{"num_hidden_layers": 10, "hidden_size": 256, "num_attention_heads": 8, "num_key_value_heads": 8, "head_dim": 32, "intermediate_size": 704, "vocab_size": 4096, "hidden_act": "swiglu", "norm": "rmsnorm", "norm_place": "pre", "norm_eps": 1e-05, "positions": "rope", "rope_theta": 1000000.0, "rope_fraction": 1.0, "qk_norm": false, "attn_scale": 0.177, "bias": "none", "tie_word_embeddings": true, "parallel_block": false, "init": "normal", "init_std_qkv": 0.0408, "init_std_o": 0.0, "init_std_up": 0.0408, "init_std_down": 0.0, "optimizer": "soap_variant", "learning_rate": 0.00411, "beta1": 0.95, "beta2": 0.99, "weight_decay": 0.038, "lr_head": 0.0106, "max_grad_norm": 1.0, "warmup_steps": 200, "schedule": "wsd", "decay_fraction": 1.0, "decay_shape": "linear", "final_lr_fraction": 0.0, "batch_tokens": [65536, 131072, 262144], "max_seq_len": 512, "doc_mask": true, "train_tokens": 723200000, "max_steps": 5784, "dataset": "wikipedia_en"}
Each number is 128 + 32 x the weight over its row's rms, rounded and kept within 0 to 255. Layers, rows and columns count from 0. Numbers have three digits each. The size before them is the row's rms in percent of the matrix's.

# layer 7 MLP gate, 704x256, rms 0.194, rows 562-633, columns 192-255
100:157142142128142160102130131138107153108143091123121107179071079090118160091152116143103188138121080139153122132168112170160133106098127124142146134132127086144134115132191166118167160130100157
093:125082087174106138149109119170135191119144195095173117118091097114098164102146159099127112098177053135120156112116118141089125139119111157153107178128139125141108196146076190158165126175132092
098:102173050193116094122109106147054152137167131139125121118126179145120114181176175146105142158090084124126083079100118151149135123149087071155144142160117103096080082138135100131131153116122123
096:040166122069106147160129160064114116168152113148158088184178189188114157159068119123166119118150123105134140154124115154122110145126095106148121242108173086152150126140086132101096098069124127
095:128102133110168183109226113160059143115142091102127118148092078091116113113138070159133126150112154109173125100116122146086104052126140116137132159121135082177110152152159180098118115163089128
095:122140142179128153121200137106133126119087148105146119164104093114155168128128118137163148121112121145116113177069070166142162062140119097152117128147152111135112130131151060132211129114081148
106:077105090047149121130145139083123103081099152159056120083151177163145146103137042089156110131116118154090176073106135153146098055125112169146143156149153118134111191110120114143115134163145174
098:113129103064095121140158121063140135148160119156100124121186124162125121131108156105077094118096153129183083110116083138131156116115160143125116104064158096077173128110133069169139084124104097
098:123157129090090140116117148110133096098144124157144165190127152130092127089116148191135085146184060106133137173163121108106137170127147115133138098154175139134124067125128094093102214171074170
092:113133088120205129086188142148218114164109108140087113132102176172126161110149096137108124081187155118122118132112120094115109099108156137136096175141112128094155142148137125190120097150149105
106:153153075075087200085177090176087091077146072132143139163121096127061134121154151146091130103120143134131128197144120171168157095153105190175093071111130111134142139090159129139088139146129171
104:144145119181138104153180154125111153141143130140173176123143127119156175148177085133091181087121127142176153101144081180123152159136129140187159127118140104119153135103062112085127127132107157
100:094173159176100109080144154160096148127158131169189125082095128118116127089120065088124110187114078176115139170077073138126140204105132110148086101117118110136106108102137156108122135145178140
098:103156127166169048117126062149111086151107136193137132173215140103096175154167199103171100103151163169148184137146106174084075127131136120145187101160191161131094135097099134199152137100135086
097:066092111138089175059099087109134074118124161159126107127139162089149129098179086105121106152140116107110140138124083161079119152110141099138093157134135129081094123092082177103105133167105173
107:121131121148078089162094132150148093160140154141109150169197148132131102153115104135136084202189070097141053129144139112206101131170119142159089142127167150165137169124142146099089163122061113
097:137129146074099127175127144128098125092052154123120210111101111164120144128017140151165131133099159130133144102111086159144145110138116148128189156110166197154151152072161104111079129171134160
109:153122142149059156166147208125134137101144145163198154141072159118121109164133108170108130131112062095115143102095114148091115112139127148117150107119128078148115107133147114143070088095113149
099:155154072158088146155186131080138078105171134078122130103096135088152109130106114121178114136166077108153119048107141125162125133086060095101148121097092092098193094145103135121077120153126137
106:150104138137156110109119152112123115137110106189115127119089166169181117103137130152105114125097134117151103162153163117069114084168151188123149146109145121117156063149182144139148122117071154
113:128152088108094152119124149177095135171198144139124151134120086174099115135133148128121133178132072067110099143091128143153088163098096127075119099087113179162125138102105058129112167091097071
093:067168089189153152178154090152115115123091123146121136158076076170147142070170109203117150174102076129119106167213159080111133154167105087099128149156107172189150198119111164116132118114164157
112:092147191136105069156176184092192088108071159074064058156160161141101080092096127124081112132137149164145138131092098117125109150161141149166153076138158139068106131106130099137108097154148141
099:172153119134088146163166125138084162148121116134168168128087154136120106090145141066150116137149100120076161090096118168075070152144127170107120162163073082086162173109047119119114160115163079
097:135154079141170129141104146160115126113107148124151109116148142104123107034088175143103127147059071131121121148136049080091134086105172103156142192136144126108102075129136106167153119125189141
102:171113138080124167143180194124112099175062116101151139126135208112103141108181114113151176111125084161135097088146108115077071104065156108197116133089151109068141126137129145122070134189149160
092:131104138200107100146112005144098095086125111117066128192156097094155133162068089149084204133146134111231119133144130151130122135168130105115160121168105149158122210115180110125116178130097104
094:145161169137111064079114154119150137119164161138120079160149107127104101107076060112144126151125151117110117139179054113098045153113123093121084130172078079107182148146053138111168104176164155
105:187111138134126148153123116164163155196136174069130143144170099177167113188136144119063157140130099215140125116101170127170141079112170095132092120193077128119133175096115110121118129161124102
103:064118102113135086096198126098163093121072104130160080103100157092117096139101068117146139109060146081146131114151125127147114122120150108121112182148109089105164165136137116113164120119095168
105:158146164105101113108180154188079197126115088140106097176130120167134092131150118113114124139143177090092114089136083172104134162180126131109151127126168117040172095126106112189083157114142159
105:187160095094051142147160104130133175145086103127144079061150121085172159103122160104153171116106094182161152105168154075110151206100152103134115159131108129103185132123091107139136115150187095
107:149108101111111086113174116092111116134173139148149154163188106121125129126156102114137132063144086085132119129179133110091120126127134145103170164091119128156122169069052106125087070061152113
092:162188077107139089106187131157085146117105155173156155164077177149087174104123096152111106086113171117192185133120137068118110132034091131085158192078123140158177131152132157083150118110090108
101:118071192119152088114156141119145109124151092135137103080149129128177064121154080162053148085118138124170171127131137090124093121120134149165116111095147111100069110116063067134125095103057160
094:143076084127105144115083120113175113103142101125084130076106145146111112126145159113082142175091134109140164141141117122099092132071116092108177182085117126127116147085216116144095107174108105
100:087126135100107153131174121090131132172117187105159050140098139120129222126177117127080114049133078140098138159143127104110199156082140164087124124171075090101089154129162153111167077123098219
100:161149084161138132142127155143151163149098178118074148126148169121102086102142109129128188196105099128187148104103139142087149146140166114106112153134107174140145177111152193192113176096144097
101:131178160179097174121112109165109107140111073116155133071158185099112132119166119125148170072183119158086142157122131085101093166132140184102138190146200120143123097138149134059077100169105113
103:104182112119146164128131147087140083217075172120096140126099118097121111147089106138121167113120150160148092108181163153138114105153126111116174199085120119104152116066157109148133153109185231
099:147116145128126165090137146114135144137097092107068152150131099122155092094173115148113136144086172143136098206086153052131189141104122134063118152108010128048139145120075168079153150128087135
098:133100150113160106099163170199122149095116139131089091129114111092117153175075111152150107112146142111143125119118134114185169166093146179197097109069120118122174198121125122134081122142143182
094:096085155153088172130133129105155113131125082200146153134141178113120176100113107092145196066147076162066079123144061146093112160141125081063131135141168085103152181135130096115130140096145107
121:119116136154117095104134066110096181123129134144088054156143181102132138118124111116135125141207156124043102144101116197143152157098123130115105162125140104119154097117076106118098114132142081
099:171103108191146071130155097147119090135115112096111108134171158189126117145141098124110136088135090171134156132140173118132111121120147101175143142146099126138149140145131182134128160131115140
096:152164214135166148105133131118154134052096154092121099171167109133108141133118081139123171067087089125167136182103169161118119137062102107091062097130098104158125153147091140154156136202102149
106:161172058125110098105173131106071088095135165145159129172081081136078132164137095150171105155057130132140125110154142154143170137083144161141148125086108181081183105126150101106122113128122099
096:159144151149128107114219137165133176142101058107076142199087136149115110119086100114122144096193133121091098099097132194134153103115137123080130127123085164104150085123151081100136186117101167
104:087171146194209117091113165138145097072148135107037163150081103108129134147131114153106047079129150105126095108144134125157147165137096106137166135132090109187108143150140133149077147166129122
084:095157092107145151120118147134073128079078152009126092149132110204144144115123091165162094082130136139135165172154080160117067102089135131116127126132160096106118213233103146123130097127127158
094:095086131132094103149089175158049131100100110068127057128147139062120105158146119155167078191111036123167100168141180143032146115172115125155054182121128153168145108079142058077173109116146137
093:104123121132152144197147133065155141128142168092113125136170074086117170069079171150089120168164114117137143090113121131135163135150178096161129099168146182145179099040095075104096053135098174
086:102129173062166094173148157144126114132100108100108117116095165118121164093174087113139085147170095131175080129035139157126089093125165123181093145145146157126074140156122123106123129140128161
103:154142143092166136133135144067078095187135112142161112108125162199142119156173152162093133140125085038125147130149107139111063074090133144101089106065144162080118174103149094169174118099091068
100:134132122054090152124121164135171109103127078136215126152107053077119111185135121142111104138068177104077132184112141127125153155124088148084151134139108118111121105155117095123109156188176097
101:159129121152158131108166111111083110079168137129141122104134136104137130099168122143123163055121091124117108117172153104080181110162133114072123089130172090121158113090134050162119150178118153
102:149148177113132107143141147166153117137125173116148131150107064186094216122129029115125112110167076116199139197105186132083139117129075151172199135088098090124094097120086152033194132148111154
104:164158113128144110121084071167088073157114145089094181116144182079114127167096118134131142139189098101139169091160116143062149103125104043177175166149120070135108082084148166119156148140077167
098:132110193081086083112117185128099159108184131095192148156119143106133166125163103118072086118112123147162092134075041172122177172136122090145124158091129140179157129124159105120157151132128147
092:130132170125091134152098117186210157153107138116153173102131132153194077138103110187127085120123144080164153140108102103152201121158197090111124120139150159158133158117115096082085103135134157
097:093123075175117137123086198161140061181120172133138088082201164089125164147146138081035167081101158112077119158049125091121109106149110156125093144173104125112109160211150149160139098091184098
102:135142125141167115120090165099130184096131112097134049138132149142175138095150095111139177062142060098152127105156192110091087145139147132141120107048080096156130143155106122162169153113144159
087:148101105088095122151104165162160130114180133099117025112130117131118111144175118092146111124197133091135055158126020164109135094111082139127132121128111120129158154123127118082133148114069114
101:147139116140116140176107092124098191126076162190150144123178163139104157145115092118135150076157148110156125118077094128142117102166160176174140157130152123163113074183151117101165085180112109
097:089130177147161169087137199128102148106158159106099197151109097109163113080145110118106093144085134121111139163131070202094120119119139186048154075150148137132115050127107116182117106093117141
112:140122144123205166186142110127159160156186173118157123149146137106150098164109105093154131091124142154163157125110134103117144095167119125085100164140186129185143135126165113095152142080113054
102:138156143143147100088067146105168139165095146127129151141069162132145155092090104168151127135152142136076175175123134111171143083073128109164122112082107161146136150078144146139122090191154174
105:121135050165117100155126118126119110162108143170195119124177149121161188103149141142129128151143128133126101138057111165142178142138087131159156088176115068111047108152095090084159074119080175
099:142089066196180161106126110126136129170164073143126150165120134099140160122075130124128066172195105139147124118153076137105078096141147175108122118147093106172078136093046211105091136170127152
100:164136120152129095117077122186112070104116076183115098190169187061119131179119123166140148158138159153145101161150175135152096166088097127170123091118135154076121186056081096112118116169133129
093:121169174121082158159066112096145130108102087152084117148093164156106119147136132129121106117063141132121142090142081110099155113164141180142083167129082089134186075164131125134126151125100132
104:204132126130136139150222171139108121241134140070101139133131064113101093170099125101193163119139119144152124112117111085145101115159183120149109158121110117118100121197120140128115146117173057
# layer 7 MLP up, 704x256, rms 0.206, rows 562-632, columns 192-255
105:162136127112069150136141142147154113103122156143093098089166131132084146139095172081140091058099113096096135200146125102115151093073160152135119079131162113073185129125137075132096125064084115
098:184210174116132105164095102179107117087159084154149171161152128035168132186118142099128165145146171132127129119160190109104117153109144111104086103141107144136129098092184151152163216116105121
100:150101114117163075078125123155159123078154092102165110115110082103124117119124065135137045103149134184178196137107117155183114084122156156149124051065181100082172127163096127131070159151133167
095:148111078098166209155092160107105093152144146139113183120136169065148145128144141154159140128087144155172097122120116117095141080099160128097148160119094094165145126088123168179096155160110112
098:114153104141168129079160139102031133166152152116065141095118120143117135129091107087067158075120130193106124169126110147111127102155157128139151144075151144183160145132143075060160144150163137
096:104155113081139150129153150179195073133125131118144161140142097165139110112075098127058161104136159156191133139116118125184160127098122179167142112094103146083168141164165195080175121089072132
103:195106112079032068119177084126157135116082151176195125127151096102153142161134179083144166114097107122158161149113119141186143090084151117147157071102150151096140161141122100113096063120095181
093:142158131151127133143165122130154172118092119053068102190060133160145097216162144077106074119119095100126184097151120152196141124119112085180088137059141141151111160143105115089123090070178154
100:113106140149140218069098143137121134144108109193105112101141113084128128126086161097115190066146123095079138132142160158157176115170122117104096176120080181135102150110158175070112148117133126
094:119119132161145137124134162117091109106097127151170152093147150129117082084124116097153150114080130103108106083139129153097142062085126118179107178137097093154129094126135150157182187156102037
102:096110175079118084151098105118093085152150193131107113116078107156158108112135158184106174128138164091123123124096125135140104144109156119148165138103196118099039146151135090131153189042170081
103:177125127137199074138118107164137117132108143090110124138118073139115125126142096121150161187142130139156133175155096142131116129114110190088123191089186182166091086124159139108116132130158087
099:086113207143150118072140136090059103081136175100142115145133128198155099114107085129105148153108138089125152156145177177063161154142085175152109163176138202093158123125088109142109166102113070
091:099210162094156133148164094140102145119171110140138109185117115114091110089122095068113089130140162084131182154127164149100138112151134184151182168052154123145119131141108110157154129147104107
097:147139125092146096190116130104104139099141156127145100135080134116156174144112148078121129163154109099144080147100101115165146109103169104094196132100094168143109134165121184127132144100092112
099:124139154152132104123075123099089111144119109131135181063120120101148149149138102110087145139080083133192155174093111130145119148149125139175133164091170100125164128117164108132127165101098113
098:083121138148141097124122082160105083144149048138175091110131099209152116114121118114064184174062143106115110173132103153091177132130143077109129128106105192142141132082188100086141131194101118
099:114166099132116199124119111121178121180137141095106140108148119153112145141093193119148087146070114146160159160154121126158096110061083119148108184162143178123153118138030180078099145117172130
090:100133140096139116122170108100098122135172112038173145104138168108140094102146120129125115099107037087115152091095133096091091082135220129158108156156154149108137117124133098117108165108172122
099:094154162091125140128087155140139169156177106068084153108096086137112116106201148116137089157099102132110114149140120143119143126130109128144011145055130114072127158118103124109115026165071120
107:194184084105123158143172110109218137183126172104095160169125129108112103104173116135129111104129140164123171094141085139106125104108114075138121171099155182147092097157205192092124131192112154
099:154130127133191136140123118207188129089139147151139105163159130123125155114091113095165069093089134112140122109116141170119132171137114186149147122126108160197089161123125140184122178084099107
113:139154088083140141178155146129185063104154172130140085121178080114078124159070120124121121102146134154093073122075078118126112161099167108130129122105187153124094074155170085109136122129135107
097:126124086147155162112136129057193139150157086164201164118150140148106186174140144105138117164151116108143137157148148155179148152074165114066137164100101174136122123186144119104101107120087155
093:083170147191152142104167145175147127123094077165122114114164153145104129183106202144096139127119126145123123138102145195180114139144184085132125143097163141157098106037109117146139157195098143
105:139127128116147124172124142129180135157113170059146177129125122149101115157127174197155120152126139120112120096109132110137175123133156179167110141073148112074148162187121124126042105143099184
095:167083117126126216117122114101104132060104141156068146075172092142117171192198135150128135152101122100120109184131079153121112130077162110161132130105164101078172198061148159121165122085130115
096:118123109120125107102172176125120113102113077090086094104070177141121140072111199051151087208117113124124166098135156139115113109142110132184079127151117148122089156178122106182105101129100081
096:118126146130162165091102074185076169110110102126097117109109033089126103076125124143141125145149149107121062149115129148174114154215153102178111161159153121158074130133138095130153094109137142
106:217140195133133159168165081083184132123132112088098114134132149125151123121155095165077090105112129124138083129088162040077123104171115209199122105125153151144172182088113153093115104104140078
096:172091201147047074101147129105113159113134109142133110120156141144116087110151104133137189202089166112161119080212143180099122163192184117090151190122143100117177094108091116144118150165139142
099:109141118131136119101137144162157147176091110148106106083118176106156100174147139164103076132119200123167158137111173145134111123135160110087203095093126155120108126178081128111155078151156119
102:141124119106108150181106145107163148123192070197144067140129085144139107128126076150104146175123112114195147194103151102167162119142097156117093104173149133081135120139055093089178158150054153
092:206083125159157084077043174085168163148200039120104113140099125124101103065117209107154158105142073138066091135143144144155142153133110136134079125099167185136164123116163171080121108161085141
097:049108112102152134139167137098164215165152105115194121098153133195140100123093152134128137135134188168139088169152078111130093168170151099111134112123145166089158115139199158104107129115095126
099:112072107141109128108161153147119086093110087170068107133081081163131106105155150135135092139118076099172109101109060147114123113164137160151124135165118097109140155127160110086153072120146125
105:110129129150155084119151142151026128095131151127107108150063057159151118144081136149198096096107108104075158119120160117127213076134141084124143131094080112113145150102179133210113129150192082
101:097132098187159178131101135146098132185138176146134159205141137077166128118149119161107131127162137131139204121091061088181137135118147163140118116082099111138166078062145047119151130172084111
100:103147180099111153133188120126163144103161096063103107085138125139195161110154168112101114195133147151107120098089099174072115120147143204105122102123168196138099194128096155131144125063134066
101:131083117149095109063120104137115034161123121157195186093155134148096133206118105162178189125166107127172097084130108170114119145126122130107131153151153147142127128132151146147139170094128067
106:072103107135142150109166094141124142090064120179146074125165115128191147164190206175129139098109167160152118109128104071086139066106190107188140089150135173085142143102131149089116077096090161
098:147169131087111085144139151112120125154155110169140137089111175212106153157091167114153124092124113130078129111147115119095145060129066073053084107127116123109142137127138083132182099095052121
096:110080087087149110176200147107150158191158113101129103143133200202128195160081116126173174118124100101137129127133102088109162124095156162139170091143152153092159128096142117150140171074133115
109:158164097099136093114085177174094153127130142013121084130114152130083095070141143090121114097166146131094057083128138117104091171108111125112106143158074110072164093119114124123193128128144203
096:136215132103037145119088134126083163110113150135187106188130091154111163115143098112181178196108130078127074123106098096221123145099103054162140082127113100090179098179112110142108165066113187
096:129142164122054102141159138121099110157116139092164100082144116118094144110163177121114176115085109187073123134106109176122127120134146154103140101160145147135151173135112115131149093177116150
111:142116110129169152130130156136131134137148117132139132129110125147151127123104180124078162161106122158108110106094144188181157066134085126108151118090132188137157076140132163145139116141138105
100:169182155113146137174095152157173137090160132172132107122128131167153089201086118125126126123103121163150085131111136130142128098108128159102162110138108135159159131157137151102150135060045186
098:171108102126129074067150141187119141188152100116140163096074150124078157159105076118127056122198136169147133123151094118110147096124067155155145125157115198075144077069150144079079127156047161
086:139106107104144172125135116092149096152139167196151172103193146093121133066153076112192079126140073175084164164142129157130115148091133138138122165161132099160162141126134106134114097125132146
094:126125102087214116142164127215165151120102165119165068096201116113167081192034085136224135125157120135159134169167125130123117091105152134130130165116109108157112192099177153137132100141131109
094:190138145083048176101119170091145103102097152088116142094099155120100144148074154102097145099205141150118152067146136088120125097151137157178151188149137153086143156176178182083128112174145137
093:164105194093093118132134176142199147174141153090120114147121162129086125119123150087130117188134176105149068160106121158095111115120194091174172113133100101214101087092131185109194107179116119
100:107123097205130145071133122077124127104147088110071113132128154101090107154098134224190136131154091143083116065160136135177141184102156114111129099083080191126105167132115147108126122090117148
101:116172086108108089161178089107139103189149166158123176080181134102156184134160139153186164095149137125129120165117133149132196158082108041142099164123132142080135091170103177152153145148102123
098:116174141122146087162202192154135116166138133176110164108063128096126135145184124109150146145124109100113094062127083108222130164105185165179151144141112077156161116121144143126104137105120059
094:144156152143132121106146134135109100141090170094165091162123116150104169136102139181145143104109146134169173187110065122158125100168112151207130174120104099220097119154103107110163144157088107
102:172123131111036156113103148172110086147124086160073165096065157119161147134093102162135131168148122189099112106105088183143145125113122095074146151150134140114129118083155156100164105124116184
098:052144098117134124092130158154085117062150159125156149139138127107066155101174137109140174124177149123161100098118143129068129122078145134148133122121154178116133120078113091147154133161112179
099:094142167090101103177158102127137186092142151164136158129092146166118147106173106136105151126118130167147059117091162141082149132124184174135101146148065115098057144159137106046096122126139136
097:179081176133154127092113114165107124169164154053111121101140075127191161138135103208169157156160065145135121109116135103122113094078149136110116149117120115121201169174152130226156093089154153
099:184131100141101126046150133129169113165121135190140129090175161193110128130137120047118092163195152101121134101184129104132094108171152099137201091105135191106146077190109177106058098116047091
093:069121129124122152185064122146163193157189062123107122132139136089181088142085157152171147100147117148087147195161114092195136098181117187108082083152174088110179105124078130142109138101101147
103:116120130100131176129192121128129132065114143144130169143096122151163080117124213109179109141149109129122138094165188089157135179165140097165115184158072140140085115136094137140113132102180101
098:142160090154102133122134154126174138150139099154165089137178159177098097157101129104119127151155135138099074119132100135141117161144143110107158042189137170105118119152082189099151086170135128
105:056114138171132144094153140127127134138143093124144141151143084075075160143093153186168083024127133152092111120160127106095097169175124126130123191071161102117144089128143166102098097092180109
096:129105147098113095074135131154153167171078087140175059119092191139145069107134114088098161121106150083167125129200145113134112112102151084125131159112095115134103176137125137094127146093132152
107:138108127129173125129135154142172146172155090096110115160105123200133087130106152122138155073194158110130129167138096145123136142142107110163135131110134152160115141077166119122163134051113077
100:175169129111106104130128103130085149173152084098087130158111127132094146141138071137126162163090124060122145129129201140132148142071133100157177141117117094121109114144087076157079076126096138
104:153095087116090150071112121079156127074131173118093096145114140111118107130078114144124118134130045153073089085163150125151159140112092100171142136117189134170097118120127146087124098103127145
095:110116155119057112096128174130122125199191141142118122195095166078188084096143092101115065101081171139163108114161083077166126136111097144139143126125147119183199135162197173085127125098100148
# layer 7 MLP down (transposed), 704x256, rms 0.189, rows 562-632, columns 192-255
103:109151106169157102108103135118113125147164096128114159071145152155097082129159175082129121114132169109129115106125121100156167135215156184130112128090120077106076128099122081102070153119109155
090:127151133115125178149087145086149152181090149105067078093097187188169109144182148132122141194053105065107132159103079130128153148150067123137128154164129146097195113144120114214097136132101139
102:141173143109086172125138086143194177069099111125180187116074109103165156106133093162127141117149122124160127098089132064109130138171170117141079177133094159172146172114131123122109078135154066
098:075100073102130168143170156165075127167108064082101058130170133170135119130142138093079127120116095131115080146144142106107172116073183104155103142061079095118138176100054145147163120116149089
100:102108160135099087173126129162137197127153106130111062106117131112163122128118069119150135086141132148065156058094169184085206158144148111106116141162151123161106164133114142114120097071112157
102:146111096097154133154103149114105055114071134073108078194158085070150172141091145127140144081130087145086126085141120126105117147109081070181188034188114143085148131138133116114119138155192113
101:097066119093161146114106106188161169101124127243169172124093121147025125153105185142133111140089157184115127097145156183167105120129132097100119168144153132148146169062128110103152077127158132
098:142119187080144105126121146160163100131134197134138138176134123103127090172108087129137115104133116131100162108137105110129160093080104085171140197152107083128125147141087130159103173123126100
095:055121089108153172076142112040145132088115149140159100141087137110128123127159123112110122149084147149199057152159090047104122120053136094116101135122143154135096098167135089094166144088147111
094:135157155150107111114093135178095120098094098173154090106149118117169121104073110172123140174088125114096172102189130123101143133095091197118196112151165155135127137125131132140114082122120092
097:149157163192102180133145082123081069135098178186138109121145115119126125156102138112145109079114096099124123163139174126103103134081179125127117158135140156071123138137073104117159162120184158
103:150121145023130087127149117138078126112168159173126137084119115126118132143153093185163109105073120099158162165148159101138147131108072122095070143118185109163149175094132143114170124172080123
104:172194088153129124161139135123138060115138169171177110154152103182116096090136094104184125114141167097182158137111107161116131143125132076153153131139104141176175141102164140110161147119163132
096:118099117121176157007078119128158141172136136181102180125158122162144120136203099123165203127096092113049084137133133136090096051076101187119116130150099127126083100139144083123157142147131111
103:143101161097115135119088149114099089122165064122085101131167111105083122080142147128134138132136112123143070104122120076123097113139152055151196168136072163130141097117092108148197134075129103
103:125163120103173104162167096142139145104146126116136169080139160095105123061133146112088068111103128174171146131146107151096121179124141121066125105135111101168146116139098149104161155136121195
096:153106099123092132117145164162134069174107100142122141136107086149090080068105134151148131150156181081137158168138121129121140126199114224102221213126086086156131123112137113140136147129073126
096:132119136124075147173166118146166103137129119128186162147139085094033050125186140120122164172099132151156145073144121129082133164121124138117114133087121162137084110160091164105093078113166174
099:113103149128163135180101085103064127153061147176165071101103151112136134131114156113116126111096102157153115070141166127085103132134074090138110145076150089145138132139100076110139120115121157
100:185138152113090167183159105100175131123107093103166123180124167114164101096117090119055161063165141150099163083135073138134117112171180159175176126156117168120104154147124091134093147101158119
103:131148117102097129074179092098118134149126122107136147108105167121078122223061119115153115143148120122176117110105144138136127155162149140150090125095146097141185081139145137095131123136159143
098:113183162122113197131197141188193114133132112157161148154114177142093163153089105087164124105157176086072130090128148091131141124139114156096124135109174125139116152108131160114162108128114094
103:118095129109103105114113195108160130155154195129128127116166053135074096133073151124135146131123102190130148089129162125160147151160145159156176103208169161102071064125156111152145143133158179
097:172144140109097148149111162155088118159138145121206094151119164120089136114102124103115121152203102091108111156097110109160149073113109133155191177086125182096098142071111143126102114144111125
092:113153126124170217119120194141135080118111137097159158098122111119093112169171194121136162178118075165187081113137121144092112147156124120170147121116109112125155085171178111144139093160146134
104:109119094097080110171138083205138145131153144125135101134115189134115145171174106132152099086116156103083080089148124124091183164109119144132109116096150138135133117151169191201205068209148105
097:120087105106134148105112170106091108072120123102148183093116118151121115121093158148124089122075156135130131166122125162160141183137128176178137088100158147091112157141129100090125120125189142
098:139145117122111087137110116141090115122139147102154129149088078129151140150117160103127141128160149118117123137159153095097176077154082154126102150195142151165146090126104115148174180109138141
097:169079111135163131088125149117167153120149110099116165098125098132099140177119148130067110096142082187169152134142088124167137146126137113145143144197138160125113089131094125153155106100157184
107:179119096125133119120126118183135125179105141120135149136129115110108105091157187124112094047144079171130141144100141154072080133194154129127074112170123117154088157101123167134111171144159123
106:085141079139180129138079147089130086122089138121137153096145101065131170130122188175110098083116091158124177200035122101144117159085105115158143110139096107176083146112133141097202146146140121
098:117130190137148116173074138169161096200063090144098175169156098086122121122118154055129095141110115156148150119123127112104125113011146106156096165073126153085132119127080061158118103102111150
104:198163163047104151146168060115166102114163108124173101183164124119176131161136151116139173163150150137121131157084058081163156124149167186175093209135043126071138169128121166105158136085122122
092:170090111114098158207149089160093124082201133062131118066103107102112136125133122157114123128096136209181088096148145153147136143136073138127164113133137177135088068120158089071133136112158209
100:111056098134139161102123196169121187110161106133201122127160155089155098177169120158127129073158135152145129146154147099110132114162173133130119049054153155093149184193132148116121150120140078
094:149060145067142104108105064140132173120068111126083140134125163077153120122130096164108182142136142166132144091140144116124114160125103111134107096123107115109123151116100086165152171138129133
106:114151140167116146139112066083093146064125146092158175099113145109112173128133153154131121126127144153043088111103138144120115089168172118146106152112117122032138153114139148182132155031129139
098:127117151172159130178131132144126192216106093137136167065147102183123110099108124089170118086108112091113199143134188098092152121124115127134161126180191118100154138122139192156120128139143137
098:094126113079128173203084064153145129140111130087091092085132154077137098156055157133221147141169131083133138103150163139082115114212211181107102151134142126108145138120158135085145110139099177
101:154079133127144141098091142129082157150117182074110128096113159096133100201117101033097164102141088136113148139116135102101146061133144103096160031113158051133169068170108132111064152128162119
103:140114143092143127120163144210128099132153114125170107188145103132147132160061132060131114091164111120059082124167084125127110168137149163119175175063192086115136101155104101128154069139081181
098:147116133111144151169138113100144110170153126117097168088172119107141152156108144106150154171132062117179077143123094105124121132111175143123164166134137156125064148107145093118159146132125161
096:120108162146168166116124081158096090168136120167069128169130109142179098095176142090069135132157049070115123102158097137137062186142146160130085111135127128087102144095136156154108093147132150
101:135099189164109118147101092107143166139135091173092140117162132095098071090148160151147123141101156114114098180110093156164202121146072159145115108098193134118099147145108143144178106107128114
099:162062097132129095123144126143127170152131110131171132077153154147123159111136176202130129113087115090167102140175153143105114117141074065138119145111103217148082041154133133147120092132135107
097:176145088129175109144067143120086153141141135070129111130128133173139076105159141149119136181170150109143077104183140175104191141107084146117151100146135168109202131113093143083132122122105170
102:112128137116150151087098104147127117065114099104100111147170095115132056231184107188140134104119122185125084167155101150138163125174167115121156111091102119131163141181111117115153116097141144
100:137136192161037168108143124132095088157146126132116152112177103150117140118176119146104156187140113126117094140138095084128154137196184146100146104115130141135119135069149132163124051121176145
101:164107133078127138130163054178155102122130140107103101134115085138194173088122117165133138103177091103173100121109128117195129126161168223166186120097090156131201121131118151115159140130122066
087:171146143117107110138103124124116102124129173090187103199146148115139163143217165112055078136146100082099181145148137116118137133115122132183158137146088178151137124097140094106175124095104133
095:058077134181123173130169112105110120136122083177079142075128105085123072123142163107103145156166136091120138097136081151118194158108140154073156127114111134081153118152105122118115154095092143
094:147181154128081159138107165092153184134178125090125139104128098130198130142133133093145098139111142096149188176073121100085122135090114205135123113125179106091094127165128113128100131099149087
086:123115143139112076176101088060123105100133161133111175127094135183123138106150134138174140152152149073102110154112156070155146146158060119120124102121155142111164144174124115104162128093057158
102:181145063156080162141094092107171138082096081137124127114093142085097177180143156148110121146153089086118198203131080140100103124130149142160103129143105103172098163134112106162164122115106120
096:083160134134180141095118147139166121146103159147139142110134138120151102124109104096138038165084202110083197138119050115131174086114110127166099153211126104157182136083114077105141104137193142
101:116107123137053101135119144157191162113116116114174092164139149106147141118126101121162104161135155146165092097102125147125144132123110141147095115104145147170154124156170115145124118158095159
095:150153093160084113132049173137177129099139120159162148145128116169136124075107143118119065068165044121159095148147114130135142144124118180170120131135161170171137088106105111047168140095142136
102:154167105170093068131107163211146145140196109138203128140133117119145117123144111120104157097144196093163113126149141144142145168150122160135074120125101135164130093076102118087103107143089100
096:045168130114116114139091141133166145148140110136157111132133123084101139152132128134146163130202095132123115119141075171105126109101147135168119122154129131091108106165137152153095079166123142
097:127165113084168104124121123171142196201167125134097129121142145213149123137106116125157131095089178163059146141141129141068082158114124108064130047172177108119158095160131079164137161094134145
096:096114175089114090112150106116164093110160126108104147132095096142122097115153159131072113115148125134158141169148122136047113115135078154158150106134125172144127138067086061176135084133144144
088:130121093146113172112116159124137130144139123103145125166126155117190138111147082151162132116143113125160100173098078097151100085139146085134160117160115111143106122155113120160104118100189100
093:206147094128105128161114142124043063157137132147109168174073166201127161161129182168142141113125079155147158100125125153133081102152141137169188144096119121136137153131162093157130099103165168
101:082095145139134169167148137164106149163131077126196139092103164122186108148162164083110110142083135109161131192089156099096147121137084149119154084138179123063090166133137156117070120127125156
103:093157107100055096133205114146122181124121158172115146164149124150154149148157081168101114136089149076149133079117096113190094178120120098147105114122155113118128073173167155193134165155163095
105:181129118155140053131101176143088147178105139094138157117156129125145176142176176144155136151108122151096093077131106084119101130165204170136131056120106134071132101155139140188128114092149183
100:101137133098180108129177134131090100141098161080145179117182116125153101137165134058133143090141106127122080132125136146075174177191180059104130146151152111139147145115102126178138179105085120
103:102130153131203127155059124130121109107097046075104135114109133128192114123085094160196175141182100145195144111145162154082136141145181088104074130092178166145115132128088142118086126173143157
101:107108104098150160123141127199143186137169110166130098149116091135154083106058111094084108151121109129116126108159153174091146105126112177072126111150146184142123110113119073141122128134184162
100:077099147160133150141145150128051186182114119159117112164184115137139108131133062056068128133150132099143137119167098098113127093098094108138099100085165177095078121137116084127108140106154104
094:137117140155116081104131157104145093109108075104080123131144103138145114157091113133125139125109091101112134126092115109107095165082105163118217135097102138105136108138104120106083199115129113